Part of a small language model's weights: width 192, 4.94M parameters.
Each number is 128 + 32 x the weight over its row's rms, rounded and kept within 0 to 255. Layers, rows and columns count from 0. The size above them is the row's rms in percent of the matrix's.

# layer 2 MLP gate, 384x192, rms 0.0769, rows 230-275, columns 0-47
size [ 98 118  96 100  98 103  94  92 112  95 105 104 109  98 101 101  99 108  99  95  97  98  97 100  95 101  95 103  95  96 106 100  96 100 116 101 100  99 106  99  99  95  99 100 100 100]
[[116 132 175 162 132 127 140 102 159 149 129 145 112 165 125 126 102 119  85  87 130 154 176 120 184 125  91  86 143 133 136 136  56 117 134 134 152 159  27 122 110  98 126 154 160 120  76 120]
 [172 138 136 148 145 141 110 112 144 107 136 163 156 130 118 192 133 143 134 156 126 164 149 124 190 128  62  94 149 164 158 106 109 118 137  74 169 109  94  96 170 160 103 100 109  98 189 123]
 [133 144 110 152 118 131  71 143 146 103 175 138 128 111 155  86 174  86 122 123 182 206 141 108 120 133 108 134  82 103 124 150 153 133 158 132  78  81 135  63 126 120 149 189 178 140 102 138]
 [ 92 133 132 218 182 110 111 154  95 104 134 142  88  98 140 133 118  76  89 151  88  88 134  98 151 206 143 137 134 111  90 141 144 127 111 180 123 119  89 109 122  73 195 123 108 143  96 116]
 [151 141 155 168 103 160 149 127  77 169 215 161 155  93  90  89 137 124 113 137 135  84 127 145 170 122 108  92 160 120 158 131 114 146 147 119  88 196 133 114  96 139  46 123 135 147 167 144]
 [115  90 128 184  96 142 160  91  61 139 146 166 122 155  86 120 128 190 145 155 104 120 121  92 114 195  90 154  97 131 176 102 145 147  95 125 156 198 142 154 192 133  74 131  76  50 105 149]
 [ 83 114 203 197 100  85 100 141  87 109 101 129  61 167 124 178 133 151 109 107 133 121  79 155 136 135 105 151 169  97 150 133 180 110 142  72  72  69 111 152 101 128  91 164 102 150 143  92]
 [127 125 106 118 102  49  74 137 131 161 153 145  96 181  68 124 110 172 149 111 143 111  83 126 153 143 139 107 102 107 166 162 162 175  75  64 112 110  66  86 119 110 153 132 127 162 151 127]
 [ 95 126 165 114 137  91  92 163 158 128 131 181 145 109 149 157 113 107 144 141 176 128 116 175 155 105 132 103  35 175 121 139 109 150 189 192 104 151  92 158 143 174 169  41  89 147 122 152]
 [175 119 121 160 113 128 100 110 166 144 171 110 171 188 144 130 142  90  91 164 202 121 110 138 135 143 158 149 136 143 113 138  66 155 142 146  95  96 138 155  88  81 140 140 218 108 130 148]
 [182 117  79 155 120 149  77 153 194 133 145 156 152  65 130 110 145 173 131  92 130 126 115 129 134 125 115 155 193 141 134 147 120 104 140  98  78 155 110 133 156 104  84 128 148  82  75 167]
 [136 137 110 124 167  92 123 186 155  91 111 135 135 131 157  66 164 138  98 142 139 108  56 149 150  99 114  68  82 116 121 145  75 174 120  93 139 143 132  99 166 139 161 129 100 161 120 108]
 [104 143  95 112 187 138 141 124 169 139 118  96 112 125 111  83 135 159 159 118  85 185 100  79 159 124  71 107 178 117  74 102 100  65 121 160 123 143 128 160 103 103 135 151 175 112 156 128]
 [132  83 123 142 110 119 127 128 125 123 121 126  86 108  90 142  95  85 162  94  92 117 115 146 177 131  82 168  70 152 101 207 109 164 190  89  98 133 130 107 115 176  97 101 160 162 130 127]
 [143 215 153  65 120  67 158 127 122 124  99 135 153 132 131  98 115 136 160  75 195 124 135 168  92 127 154 109 196 100 125 156 110 105 158 103 186 187 115 127 141 102 137 111 134 140 106  88]
 [142 134 113 189 113  82 168 126  99 130 159 125 124 166  77 151 123 101 206 123 141  65 100  86 137 127 132 122 143  51 113  68 136 140 100 120 160  95 146 145 102 109 128 125 156 150 113 148]
 [156 192  63 109 138 120  96 120 106 145 111  86  82 118 148 124 124 164 122 119 145 100 129 124  86 144 153 169 129 103  76  17 130  94 146  99  91 187 123 118 100  67  83 183 144 125 121 152]
 [124 138 151  97 147 178 161 125 175 170 108 138  46 180 132 147 118 200 111  96 121 138 184 123 112 122 145 134 182 117 108 171 136 116 150 176  66 184  97 148 144  98  84 148 205 110 104 144]
 [122 127  94 141 142  65 110  88 127  90 161 188  79 116 139 149  82 158 126  84 111 126 112  97 174 146 113 169  99 110 166 164 107 174 124 200 113 134 106 135 111  73 179 160 114  83 103 138]
 [139 183 142 115 119 181 170 133 123 141  89  84 168 142 142  91 125 148 103 181  71 158 130 148 134  97 171 121 158  99 114 117  62 138  78 196 124 160 124 127 104 104 138 118 167 125 167 129]
 [106 113  48  79  81 179 131 109 134 104  43 190 127 171 126 136 102 107  92 101  81  76  93 144 109  92 140 155 167 107  83 130 130  74 102 108 192 113 167  89 150 126  87 127 202 193  83 113]
 [182 164 114 137 143  92 131 149 141 193 216 164 112 120 121 135 115 167 137 145 144 128 122 106 171 139 115 165 144  71 146  50 125 213  76 131 132 157 140 134 167 131  82 143 141  63 172 111]
 [170 130 184 138 159 138 158 132 173 112  91 151 135 128 134 143 144 105 130  90 122 104 157 171 152  85 140 114  87 146  55 125 121  72  81 127 172 127 100 113  85 114 102 136 168 130 117  94]
 [126 156  33 123 112 160 151  70 168  91  89  70 181 154  83 149 106 132 140 114 137 207 114 216  91  89  69 148 196 150 141 104  74 148 175 112  87 115 137  74 133 122 111 138 154 124 131 109]
 [157 103  79 167 195 150 152 109 167 115 159 139 181  92 110 111 152 106  92 185  97  94 117 110  97 158 137 140 157 122  90 126 126 103 126 184 178 129 137 119  99 160 197 129 168 128 152 135]
 [115 163 113 177 138 143 109 182  85 185 129 109 136 124 141 106 149 161 131 107 125 154 155 166  70 169 165 120 115  49 133 125  93 130 167 139 140 101  94 132 136 101 153 184 106 104 141 120]
 [ 80 154 124 112 161 138 167 195  92 169  99 186 110  73  97 126 120 150 129  99  95 106 117 165 125 137 156 140 187 177  90 116 101 163 124 145 141 169 132 128  47 148 178 143  97  90 170 112]
 [138 103 111  89 126 132  92  73 141 142 152  91 155 125 108  83 189 163 177  75  96 160 204  87 134  55 173 123 226 146  75  70  93 115 126 112 143 109 151 165 132 148 111 141 163 120 132 107]
 [142 172 148 139 154 188 171  87  99 165  83  60 178 178 112 204 102 135 146  56  83 134 111  89 159 112 155 120 141 129 184 109 108 124 141  88 126  91  87 108 128 157 128 158 138 133 168  79]
 [ 34 141 120  74 103 101 152 171  69 160 176 125  96 151  93  88 127 135 137 125  90 122  80 202 167 175 129 130 136 151 121 120  79 117 151 121 136 170 139 141 110 115 155 130  82 149  97  77]
 [ 88 158 118 144 152 124 154 141  87 108 121 138  93  69 141  83 157 112 140 159 137  98  93 114 155 145 151 126 104 108 138 120 127  85 117  75 108 144 132 106 140  64  71 137  61 117  69 131]
 [142 131 170 119 129  95 160 156  86 109 100 111 134 136 160  91 133  74 149 134 157 215 110 112 102 107  79  65 158 109 157 101 143 111 185  86 133  93 159 134 123 125 138  93 117  78 169 110]
 [119 143 141 154 108 157 180 139 102 110 126 104 140  97 153 126 102  93 128 134 111 193 143 165 143  67 182 152 153 122 165 156  82 111  97 180 180 130 103 124 168 118 145 224 125  54  67 117]
 [ 87 130 152 141 202 205 120 191 104 138 165 150  79 137 104 200  84 122 146 134 130 103 140 126 128 138 219 174 163  94  71 128 167  83 105 172 119 126 154 142 165  87 152 131 182 178 161 117]
 [138 160  89 116 102 145 130 112 155 173  77  89 158 155 141  91 140  91  97  95 123 155 165 139 128 155 129 151 122 115 126 100 177 109 136  97 186 152  73 137 176 124 121 137  82 147 101 115]
 [126 131 118 121 121  66 134 135  84 158 141 159 107 119  96 112 109 153 113 128 123 142  88  82 153 159  72 152 171  64 162 178 186  83 120  88 202 136 156  68  51 159 126 153 144 145 171 137]
 [179 137 190 144  97 165 141  99 156 136 179 121 144 118 148 105 169  94 152 148 120 194 104 102 126 151 173  60 124 125 140 144 125  83 123  94  74 149 138 121 153 180 104 107 119 159 130 162]
 [136 144 166 117 159 107  56 107 116  94 149  68 129 125  90 135 126  98 121 104 168 158 117 161 126 119 128 139 126 123 124 110 139 153 132 109 120 147 136  85 145 111 146  82  75  85  92 110]
 [142 142 126 136 125 152 126 137 196 110  88 107 175 110 141 181 121  94 108 137 172 149 141 105 125 126 166 131 229 135 146 163 163 121 145  95 158 142  73  70 114 117 146  70 158 161 120 115]
 [183 113 151 102 171 152 109 137 147 180 142  94  81 114 109  70 165 112 137 107 127 121  68 158  84 110 147 131 137 149 167 134 134 144 109 109 145 138 133 103 114 158 140 121 159 135  92 149]
 [103 150 159 120  94 101 127 151 193  64 111  59 134 157  79 101 148  96 104 172 148 159 158 124 119  94 126 115 109 185  93 127 137 131 172 110 124 131 165 112 144 157 144 148 118 156 137 123]
 [163 172 129 107 107 145 146 110  87 115 114 171 120 120 124 140 148 162 141 123 144 137 171 134 109  88 137 133 107 190 128 190 187 132  78  11 149 108 122 164 101 165 100 143  74 162 167  93]
 [123 130 164 132  65 161 112 115 154  98 126 160  59 136 118 161 154 163  98 157 113 138 109  71 102 149 171 103 180 158 161  82 157  83  57  92  68 129  73 168 131  99  96 143 120 116 151 110]
 [118 161 164 111  91 136 131 115  89 175 187 176 131 122 114 184 162  96 128 118 122  84  73 167 185 149  99 143 153 132 125 178 137  79  81  86 124 129  47  84 141 153  97 162 167 117 132 161]
 [172 163 142  63 153 125 146 140 149  69 200 119 117 180 103 132  98 150 144 143 148  91 147 119 109 146 110 136 121  91 142 116 136 109 107 145 187 142 107 215 124 142 130 109 159  77 164 128]
 [125 154  72 144 166 113  62 149 175 111 141 106  80  76 185  72 126 138 109 146 161 162 131 124 151 139 153 178 142 110 105 105 123 136 106  90 131  93 141  98 146 145  60 178 164 108 123  93]]
# layer 2 MLP up, 384x192, rms 0.0757, rows 230-275, columns 0-47
size [108 111 100 102  98  99  96  94 108  98 108 101 110  95 100  97 101 101 103  93  98 109  97 106 101  98  96 109  98  94 106 105  97  98 115 104 103  96 109  95  98  99 102  96 100  99]
[[184 114 115 139 149 101 126 133 153 156 126  83 150 114 119 178 136  96 140 109  97 142 153 151  76 153 119 113  91 121 143  98 162  77 137  74 160 160 104 158 105 134 117 119 126  94 164 146]
 [107 118 131 110  71 127 169 119 124 147 118  92 176  89 143  34 105 142 130  95 146 136 103 117  82 150 127 173  99  81 112 148 117 129 128 170 118 124 157 177  85 111 184 130 122 113  94  92]
 [178 100 116 107 162 158 100 135 160 163 118 151 135 116 114 104 139 160 131 104 140 185 128 164 107 140 152  68 148 162  64 111 165 190 140 140 150  90 117 126 106 160 124 152 170 130 140 127]
 [119 151 163 124 127 138 133 113 121 209 131 111 204 118 159 139 126 160 101 108 153  99 156 142 135 142 104 196 154 121 144 119 165 123  78  91 122 126 108 162  89 145  79 191 120 171 109 159]
 [ 90 126 148 146 136 120 102 143 197 164 112 138 150 140 141 107 145 106 109  95 137 137 125  93 108 143 110  97 149 118 139 191 136 127 159 206 138 146 149 102  90 133 137  68 115 139 184 112]
 [144  87 138 150 195 135 132 107 120  93  86 106 156 149 143 125 171 126 127 105 156 139 133 167 157 124 164 127 135 150 119 153  94 128 168 142 118  66  88 122 111 120  97  64 165 105 152 116]
 [152 128 151 113 142 113 140 218 110  92 130 183 185 153 128 121  77 146 166 148  71  53 118 180 153 154 132 112  80 115  88 116 134 132  77 197 133 168 133 181 127 110 121 129  95 103 161 148]
 [ 90  95 157 153 138 104 118 120 108 169 166 106 116  90  54 143  87 119  74 139  49  56 136 152 117 113  86 127 106 176 144 147 114 204  85 152 114 104 157  80 105 160 112 116 115 125 103 119]
 [111 128  56 112  53  67  88 136 155 115 146 159 137 103  82 124 119 126 113 139 122 139  97  94 157  86  92 138 127 167 103 131  79 129 113 153  82 102 148 165 151 192 154 137 103  76  91 144]
 [129 135 125 106 145  75 107 163 108 104  80 107  29 137 114 103 136 142 190 138  91 106  84 109 131 179  93 131  97 138 117 110 155 116 173  59 140  55 135 106 145 122 121 178 127 147 114 103]
 [133 150 149 132 149 174 124 137 169 107 166  67  71  54  92 107  99 113 121 109  92 168 140  82 131 114 191 147 189  98  96  83 159 155 206 147 144 112 153  88  95 157  89 176 115 109  96 129]
 [ 95 121 178 107 182 150  81 187 153 125 205 138  96  84 133 163 136 155 163  82  92 121  76 102 115 130 180  82 137 155 153 130 149 126 130 164 121 152 115 147  63 103 130 204 132 141 137 144]
 [131 130 174 152  48  88 153  85 142 112  83 134 156 133 145 115 114 152  97 150 151 113 110 121 105 155 164 141 126  92 156 128 140 104 131  35 117 142  57 130 141 128  85 151  91 146 105 145]
 [141  99 137  89 132 165 135 112  73 174 117 125 159 178  66 116 109 122 142 117 198  80 124 197 104 206 102 103  77 129  96 145 148 161 161 153 101 125 182 126 178 114 120  99 138 153 109 133]
 [133 106 101  87 171 103 174 151 164 152 130 118  79 193 151 150 145 129 145  91 140  85 135 135 134 161 119 176 164 134 135 168 142 156  69  88 145 143 106 124 128 143  60 226 153 123 112 133]
 [137  90 125 101 109 136 174  44 115 152 186 129 107  89 127  82  98 129 197 116 112 146 141 117 124 118 136 108 178 130 125  98 146 142 117 100 136 137 104 147 102  74 120 101 149 114 121 138]
 [120  75 145 105  68  93 127 162 169 126 182 170 152 142 119 112  97  78 114 177 130 169  73 118 139  87 206 101 207 154 165 129 105 153 120 118 164 132 106 144 119 133 140  68 104 148 117 122]
 [ 98 129  61 139 113 165 166 145  66 116 126 107  97 157 117 159 101 100 100 145 149  68 164 134 121 188 107 178 128 140 128 125 190 184 115 155 135 146 129 108 162 118  98 165  91 154 137  99]
 [132 154 146 111 132 182 109 138 110 176 166 118 149 140 133  72 157  71 185 141 106 180 138  88 135 103 114  83  84  99  70 158 161  42  70 126 114 110  79 128 103 133  96 107 178 132  93 167]
 [108 112 144 155 151 147 153 176 158  67 137 142 116 172 156  77 149  79  92 149 129 166 142 179 135 103 120  96 118 136 153  88 204 121  72 159 197 162 142  83 129  91 150 134 139 165  94 166]
 [152 109 102 111 129 106 124 116 115 114 101 132 139 131 109 142 116  93  97  65 125 141 130  89 102  91 171 131 119 177 126 130 133  75 137  76 181 100  81 145 156 137  80 133 198 165 108  57]
 [154 143 132 116 145 104 105 105 152 137 125 169 134 115 106 121 112  76 133 106  28 100  93  86 169  92 142 158 120  97 132 149 141 111 168 168 122 143 109 109 167 116 107 118 169  84  98 123]
 [232 117 113 132 107 119 136  84 139 142 107  77 159 119 153 115 147 178  77 110  88 129 166 144  81 174  83 113 141 113  91 136 142 148 153  90 165 100 112 159  93  93  98 111 119 150  68  85]
 [110 126 131 107 117 153 166  82 167 161 161 176  82 136 137 172  79 195 144 123 155 156 171 118  87 162  80 108 127 114 157 140 134 180 133 147 115 160 127  96 110 139 129  95  97 187 184  83]
 [136 130 169  90 215 152 129 103 129 165 103 120 136 145 123 107 106 127 143 100 136 169 148 124 107 134 165 151 103 104 109 152 152 162 107 131 133 189 104 123 163 116 127 155 193 107 116 181]
 [104 226 132 152  95 138  86 119 107 183  96 132 107  96 122 135 163 169 168 129 144  86 151 169 114 113 117 151 138  97 138 120 149 134 173 120  91 128  78 141 105 127 141 133 187 145 147 139]
 [119 142 120  93 134 108 156 123 100 220 154 124 146 105 132 146  85  89 182 122 132  74 103 129 171 119 132 134 196 142 155 144 142 147 142 162 118  69 125  92 101 106 157 107  86  87  73  91]
 [137 155 186 121 124  74 124 168 111 112  91 133 169 183 121 151 111 149  96 178  99 165 127 149 109 185 125  62 113 150 142 146 172 136  94  78 189 100  72 116 113 117 163 126  86 104  82 132]
 [106 127 118 103 157 106 119 133 121 152 143  94 132 151 164 104  87 103 169 163 121 164 135 194  62 144 115 112  79 105 128  87 147 124 106  97 198 138  93 112  84 143 180 146 164 197 113 134]
 [124  88 159 102 132 140 108 176 142 133 141 147 196 116 108 101 132 105 133 135 112 109 102 138 148 150  66 103  61 118 123 106 100 139 103 124  85 163 154  79 164 142 118 164 139 136 122 144]
 [154 158 121 161 100 132 163  86 154  83 154  96 123 141 162  85  90 142 125 124 116 107 131 137 109 176 150 128 144  83  94 130 147 125 133 151 207 159  87  89 114 132 129 132 108 178  98  84]
 [ 92 148 156 124  80  99 107 116 113 134 144 213  82 122 103 174 153 157  87 115  46 102 113 121 127 161 126 182 176 127 113 153 100 112 152 168 160 190 158 169 126 162 129 138 134 171 117 128]
 [168 112 160 149 142  86 187 132  73 149 146 144 123 147 196 150  91 118  72 129  63 110 130  67 147 152 157 132  89 115  57 132 182  93 161 169 144  29  79 109 118 119 137  78 100 145  80 124]
 [143 226 135  99 175 124 155 162  75 102 115 144  89 144 124 163 173 161 132 121 147 155 140 126  72 145 209  83 185 143 123 126 170  99 116 100 114 170 147 137 122 155 143 138 189 119 148 175]
 [107  89 119 129 120 165 130 119 119  94 116 176 120 169 108  97 116  87 143 175 179 132 101 154 155 149 115 166 121 143 178 127  90 101 133 162 149 139 168 133 217  60 147 165 121  76 144 141]
 [127 123 108 118 107  99 159 169 114 174 157 141 153 201  91 127 134 122 122 145 154  73 142  96 142 101 128 170 184 114 116 105 172 113  83  97 158  85 158 101 105 102 152 133 135 194 147 143]
 [104 133 127 106 129 108  61 152 107  87 102  62  95  96 163 133 131 136 101  88 125 120 111 113 153 140 104 113 144 176  86  60 147 160 161 141 146 120 172 142 102 105 139 140 124  86 149  99]
 [ 99 172 137 104 136 139 174 110 154 124 114 115 146 100  94 206 168  82 106  79 171 110 133 200  93 143 170 127 157 104 149 148 102 139 134 155 161 151 121 162 124 109 124 174 140  88 181 122]
 [119 121  79 142 104 167 108 121 174  77 128 135 105 125  86 124 189 191 116 145 143 113 127 153 104 141 142 180 107 155 132 154 174 154 124 165 122 114 115 101  62  60  44 123 109 115 130  98]
 [ 57  86  95 110 103  70 119 150 115  81  93  73 153  99 165 179 163 166 173 146 160 118 184  98  92 127 175 119 108 130  87 103 130 130 131  88 112  85  92 132 136  95 147 170 169 104 120  87]
 [ 74 115 102 115  75  95 120 144 198 117 101 139 155 190  83 136 108  90 121 106  81 123 183 119 133 134  91 128  90 162  81 123 140 137 135 156 109 126 201  89 133 143 128  94 116 165 115 143]
 [ 97 118 141 131 123 162  87 107  56 137 133 108  99 110 173 117  94 134 153 145 164 141 176  99 111 145 191 152 155 150 106 172 185 158 129  50  77  86 132 185 138  83 127 168  96 109 105 149]
 [104  99  63 143  77 123  93 145 143 119 167 107 122 182 141 134 176  97 105 126 191  98  87 100 105 132  84 136 157 148 163 119  83 148  97 101 193  64  83  69 154 154 106 126 104 197 176 130]
 [155  55  93 175 160 170 156 100 144 105 119 113 147 204 132  83  99 154 137 117 101 149 103 100 141  83 128 125  49 162 127 135  90 187 113 138  65  84 144 152 121 113 161  94  67 103 151  88]
 [155 141 149 149 121 141  98 154 152  95 132 136 144  90 173 141 148 112 219 138 201 133 121 211 134 122 122  98 122  96 158 116 132 111 212 119 138 119 121 110 151 184 129  99 119 152 139 137]
 [ 66 105 122 116  99  74  95  98 124 165  67 158 171 213 124 162  86 124  94  87  98 118 136 161 124 109 117 135 131 144 136 116  89 214 101 140 137 187 161 126 196 179 123 136  94 189 154 100]]
# layer 2 MLP down (transposed), 384x192, rms 0.0333, rows 230-275, columns 0-47
size [104 107  96 106 100 103  95  91 104  97 105 103 106  97  97 100  99 102  96  98  95 106  96 100  96  95 103 107 100  96 105 105  96  99 115 101 100  96 110  98  99  93  99 100  98 102]
[[124 113 160 138 117 143 168 123  99 143 128 135  94 129 135 133 161 130 129 107 173 117 144 116  59 123  96  72 167 151 149 170 146 108  86  91 153  67 207 104  97 114 148 132 150 113 149 169]
 [108 136 154 128 111 102  64  75 171 178 166 153  52 101 186 114 144 159 120 176 151 135 132 127 143  46 123 155 107 114 142  83  99 125 148 153  75 200 120 137  79  84 167 123 148 151 194 141]
 [125 103 134 106  78 103 103 182 109 133  63 140 138  96 174 109  61 158 143 183 146 112 128 100 130 139 109  79 136  30  94 127 122 136 189 210 173 132 107  98 107 105 143 102 183 104 107 116]
 [190 136 134 122 124  94 128  84 104 138 184 205 110 130 118 102 162 171 124 182 155  95 165 145 103  97 183 138 141 137 183 139 199  69 141 110 149  90 121 118 126 124 132 155 122 141  95  64]
 [124 168 105 125 100 113 111 176 121 121 134 106 126  97 165 118 116 124 115  86 107 176 149 116 136 152  93  91  79 140 112 193 124 121 124 164 145  87 157 164 159 160 117 109  92  39 152 126]
 [ 39 101 109 150 133 132 134  98 119 108  82 168  49  99 113 112 136 150  59 121 179 160 101 180 153 159 131 106 157 102 119 139 108 147 177 146 141 141 122 172 136 162 116  67  65 171 124 155]
 [147 203 180 149 170 115 121 147  75 168 127 162 123  77 120 128 169  85  78  29 122 111  99 163 190 160 175 127 110 125 163 118 123 134 197 111 116 138  81 132 118 122 138 173  98 152  86 139]
 [141  96  94 139 146 150 193 106 194 160 146 132 109 115 143 135  75 140 178  74 118 117 120 112 147 101 173 161 162 152 113 117 136 140  98 132 132 137  89 122  96 146  99 144 138 153 106 110]
 [178 133  62 123 186 123  97 174  96 151 109 163 142  58 135  37  90 180 161 120  79 152  89 106 102 126 139 118 162 134  92 122 119 122 103  89 187  73 127 154 113  67 105 202 187 134  91  98]
 [125 168 154 196 148  86  51 118 141 148 103 140 182 126 134 139 111 128 120 160  92  90 159 120  97 144  84 122 118 107 175 162 102 155 120  98  93  90 156 133 112 121 162 143 136 177 143 150]
 [152 112 156 114 150 146 164 119  84  81 112 212 118 163 180  81  96 122  87 109 192 158 143 104 144 182 185 119 147 134 158 128 136 139  65 129 135 111 156  90 143 111 168  91 150 150 147 148]
 [139  63 157  70 123 102 116 107 138  90  89  66  91 197  83 146 110 153 154 144 141 121 120 146 172 144  68  92 153 123 113 141 141 171 169 116 117 106  72  72 149 114 119 146 151 113  87 106]
 [133 144 133  99  85 143 202 103 149  75 111 144 124 140 107 124 161 106 153 124 132 106 102 164 167  95  99 173  90 110 227 159 171  92  77 117  89 101 104 132 112  62 172  89 107  91 125 135]
 [135 118 178 112 113  85 163 168 165 159  92  84 129 120  85 132  97  89 136 128 186 119 127 143 108 153  96 166 132  98 127 129 128 150 155 160 147 175 136 147 176 188 133  94 203 123  99 121]
 [122 131 164 144 145 119 105  98 138 161 152 114 125 130 177 165 138  88 134 172  83  81  96 158  98 174 117 183 158  94 121 188 154 129 105 172 152 133 114 143 119 120 112 152 129 114 103 172]
 [127  97  95 124 139 154 140 151 147  66 125 115 176 162 121 151  90  52 134 118  98  58  96 138 142 150 145 151 145 154 123 116 116  98 117  81 129 130 143 150 135 148 164  86 134 138 128 151]
 [115 117  91  70 189  86 118 125 171 122 194 151 167  92 133 107 155 165  99 149 181 183  76  77  99 108 128 128  88  91  70  75 123  52 173 139 116 103  48 139 126  97 150  81 129 179 143  73]
 [176  84 133 214 129 182 109 127 121 171 158 143 106  96 126 143 103 126 137 172 157  96 172 131 146 202 129 111 209 160 148 143 103 171  90  81 145 127 143  86 112 157 109 174 103 137 150 175]
 [ 94  73 176 155 123 107 138 190 146  91 184 123 146 154 147  93 178  82  85 196  81 131 106  90 145 151 115  95 118 110 122  88 149 127  83 140 122 157  87 188 119 115  95 150 154  91 129 129]
 [115 142 103 168 105 111 144  77 162 118 141 137 174 147 161 116  97  84 148 191  93 223 111  66  78 147 139 144 130 175 120  95 132  80  84 175 123 153 133 121  97 103 218  79 100 160 158 133]
 [164 143 101 100 107 114 122 111 145 114 164 173 134 136  99 143 129 167 114 144 140 127 116  86 114 118 154 126  91 130 182 120 125 125 108 116 155 110 158  83 168 105  48 123 149 129 111 103]
 [122 130 158 133 167 139 144 143 154 104 117 120 212 153 159 168 135 135 169 152 159 115 106 122  73 152  91  82 134  78 149 159  97 134 109  31 151 111 168 136 146 173  67 123 181  89 125 153]
 [172 103 185 138 128 154 141  86 104 156 140 126  54 165  86 162 111  84 148  70 134 165 116 145 112 100  81 168 218 123 142 150 140 133 116  58 135 143 126 106 147 101 132  66 147 112 159 105]
 [138  75 105  82 141 174 125 122 111  93 141  85  76 166 112  65 132 123 160  97  59 117 149 151 121  92 148 121 115 153 116 148 139 148  50 140 134  77 152 132 164 124 125 142 117 149  85 147]
 [ 81 134 118  95 138  99 112 143 132 150 126 137 190 109 101  98 127 116 176 116  75 118 110 148 168 156 175 121 141 137 121 121 172 132  63  91 216 139 146 165 110  83 138 127 148 156 189 144]
 [130 132 122 165 144 145 125 187 119 123 128 110  62 119 113 165  61 151  95  64 154 127 133 130  77 162 126  73 108  60  96 166  98 130 148 120 184 187 120 121 111 102 139 158  48  85 123 148]
 [143 139 125 109 142 125 139 151  61 117  94  75 118  93 130 109 105 148 131  85 156 110 132 105 130 130  88 130 155  98 128 132 134 120 172 142 123 101 109 126 158 118 126 180 130  75 174  28]
 [133 110 176 144 132 134 129 111 129 204 131 120 135 134 143 155 118  56 163 119  91  82 113 122  91 119 135 116 137  83 120 141 161 127 125 179 140 204 128 134 154 123 185 100 172 176  88 148]
 [139  79 102 115  94 102 171 138 122  66 126 140  96 112  88  72 150 126  77 156  83  93 119 177 140  94  94 195 111 136  27 132  57 108 105 162 113 130 173 226 137 169 122 113 102 120 125 141]
 [176 141 134  88 178 154 115 126 150 161 133 130 170 136 104 167 126 100  50 200  93 106 146 133 110 147 144 176 120 105 126  62  96 162  96 154 163  82 117 146 120 151 143 187 197 180 104 154]
 [189 139  86 129 136 163 137 146 144 135 122 103 215 125 131 142 103 127 121  60 164 151 136 150 162 142 114 130  97 180  96  97 154 144 127 123 142 121 119 120 124  70 117 112  96 141 133 118]
 [108 170  98 103 193 165  76 157 110  88 178 130  74 107 134 126 133 114 149 104 141 130 137 130 113 133 136 146  61 115 101 135  48 134 105 144 134 154 137 117 109  97 136 116  83 107 157 175]
 [124 109 134  85 118 119 116 150 146 149 100 111 135 110 113 129 160 100 172 153 146 123 134 152 147 153 121 167 129  54 149 120 105 120 103 170 172 119 153 186 106 122 150  86 126 130 153  97]
 [110 192  95 151 222 117 153 165 154 142  63 144  90 152 115 148 170 204 103 168 172 214 121 200  71 125 134 122 153 150 141 122 133 122 148 142 193 106 132  97 149 169 112 109 184 109  97 115]
 [105 113 158 168 105 190 122  92 158  58 122 140  85 143 113  90 139 146 115 152 212 162 134 115 200 136 129 114 120 130 112 145  95 122 144 151 127 165 116 168 179 129 181 165 107 122 117 127]
 [153 147 119  90 136 155 164  81  87 108 134 132 149 145  55  80  79 113 127 176 172 120  53 104 118  71 120 100 110 150 162 182 174 150 174 177 105 157  74  99  98 101 161 159 141 100 107 110]
 [146 156  88 121 152 117 122 134  92 134 149  86 114 136 135 158  89 115 163 166 112 110 123  63 118 128 146 117 100  82 110 140  92  89 115 125 154  64 140 135 115 135 115 136 142 160 188 116]
 [149 128 175 145 113 120 125 151 116 110 114 132 131 136 119 191 141  93 114 105 129 100  89 122 133  88 103 146 153 140 129 179 154 156  70 191 131 183 181 112 117 143 108 211 151 158 169 121]
 [124  99 123 109 122 157 157 187 169 160 149 157 118 179 142 125 157 123  72 149 157 125 111 129 144 139 109 148 162  85  95 187 131 131 141 150 110 104  96 106 111 118 112  88 107 106 170  96]
 [157  92 138 116 118  34 125 133 127 121  82 116 120  77 170 102 110 185 136 184  85 135 210  84 102 138 110 108  80 149 126 109 124 112 123 101  96 129  79 187 154  65 135 133 116 120 119 141]
 [107 102  63 148  89 137 125  85 127 100  94 104 121 179 145 148 132  55 109 112 136 154 133 134 174 200 111 161  95 135 150 115  89 118  76 103 119  97 125 114 170  94 120 102 111 123  79  94]
 [139 145 158 174  86 156  89 138 124  87  66 144  93 115 192 117  43 107 103 114 131 144 133 112  96 113 127 165 129 138  64 161  70 195 142 131  90 122  69 158 133  93  77  78 156  69  92 103]
 [128 117 116 108 119 117 154  65 110  76  57  63 171 168 153 108 101 159  99 138  44 139 135  96 138 112  96  75  78  76  66 130 123 112 143 143 113 172 150 150 156 147  92 148  94 152  66 139]
 [167  92 179  77 143 147 146 156 120 105  86 121 104 114 102  80 151 129 158 111 161 145 147 118 151 132 142 137 118 155 147 149  72 128 134 133 139 115 155 101 131 189 178 115 120 121 120 188]
 [109  56 133 127 116 180 143 141  98  98 241  99 129 158 133 119 120 130 127 155 170 147 151 145 132 183  88 182 105 184 145 148 143  93 150 147 129 138  77 111 153 156 138 179 109 146 186 151]
 [186 115 157  80 127  88 139 119 150 116  98  86 135 167 125 150 117 140 106 136 127 133 144 130  91 119 112 186 127 120 141 141 147 133 104 143  63 172 118  68 136 108 144  59  60 123 142 150]]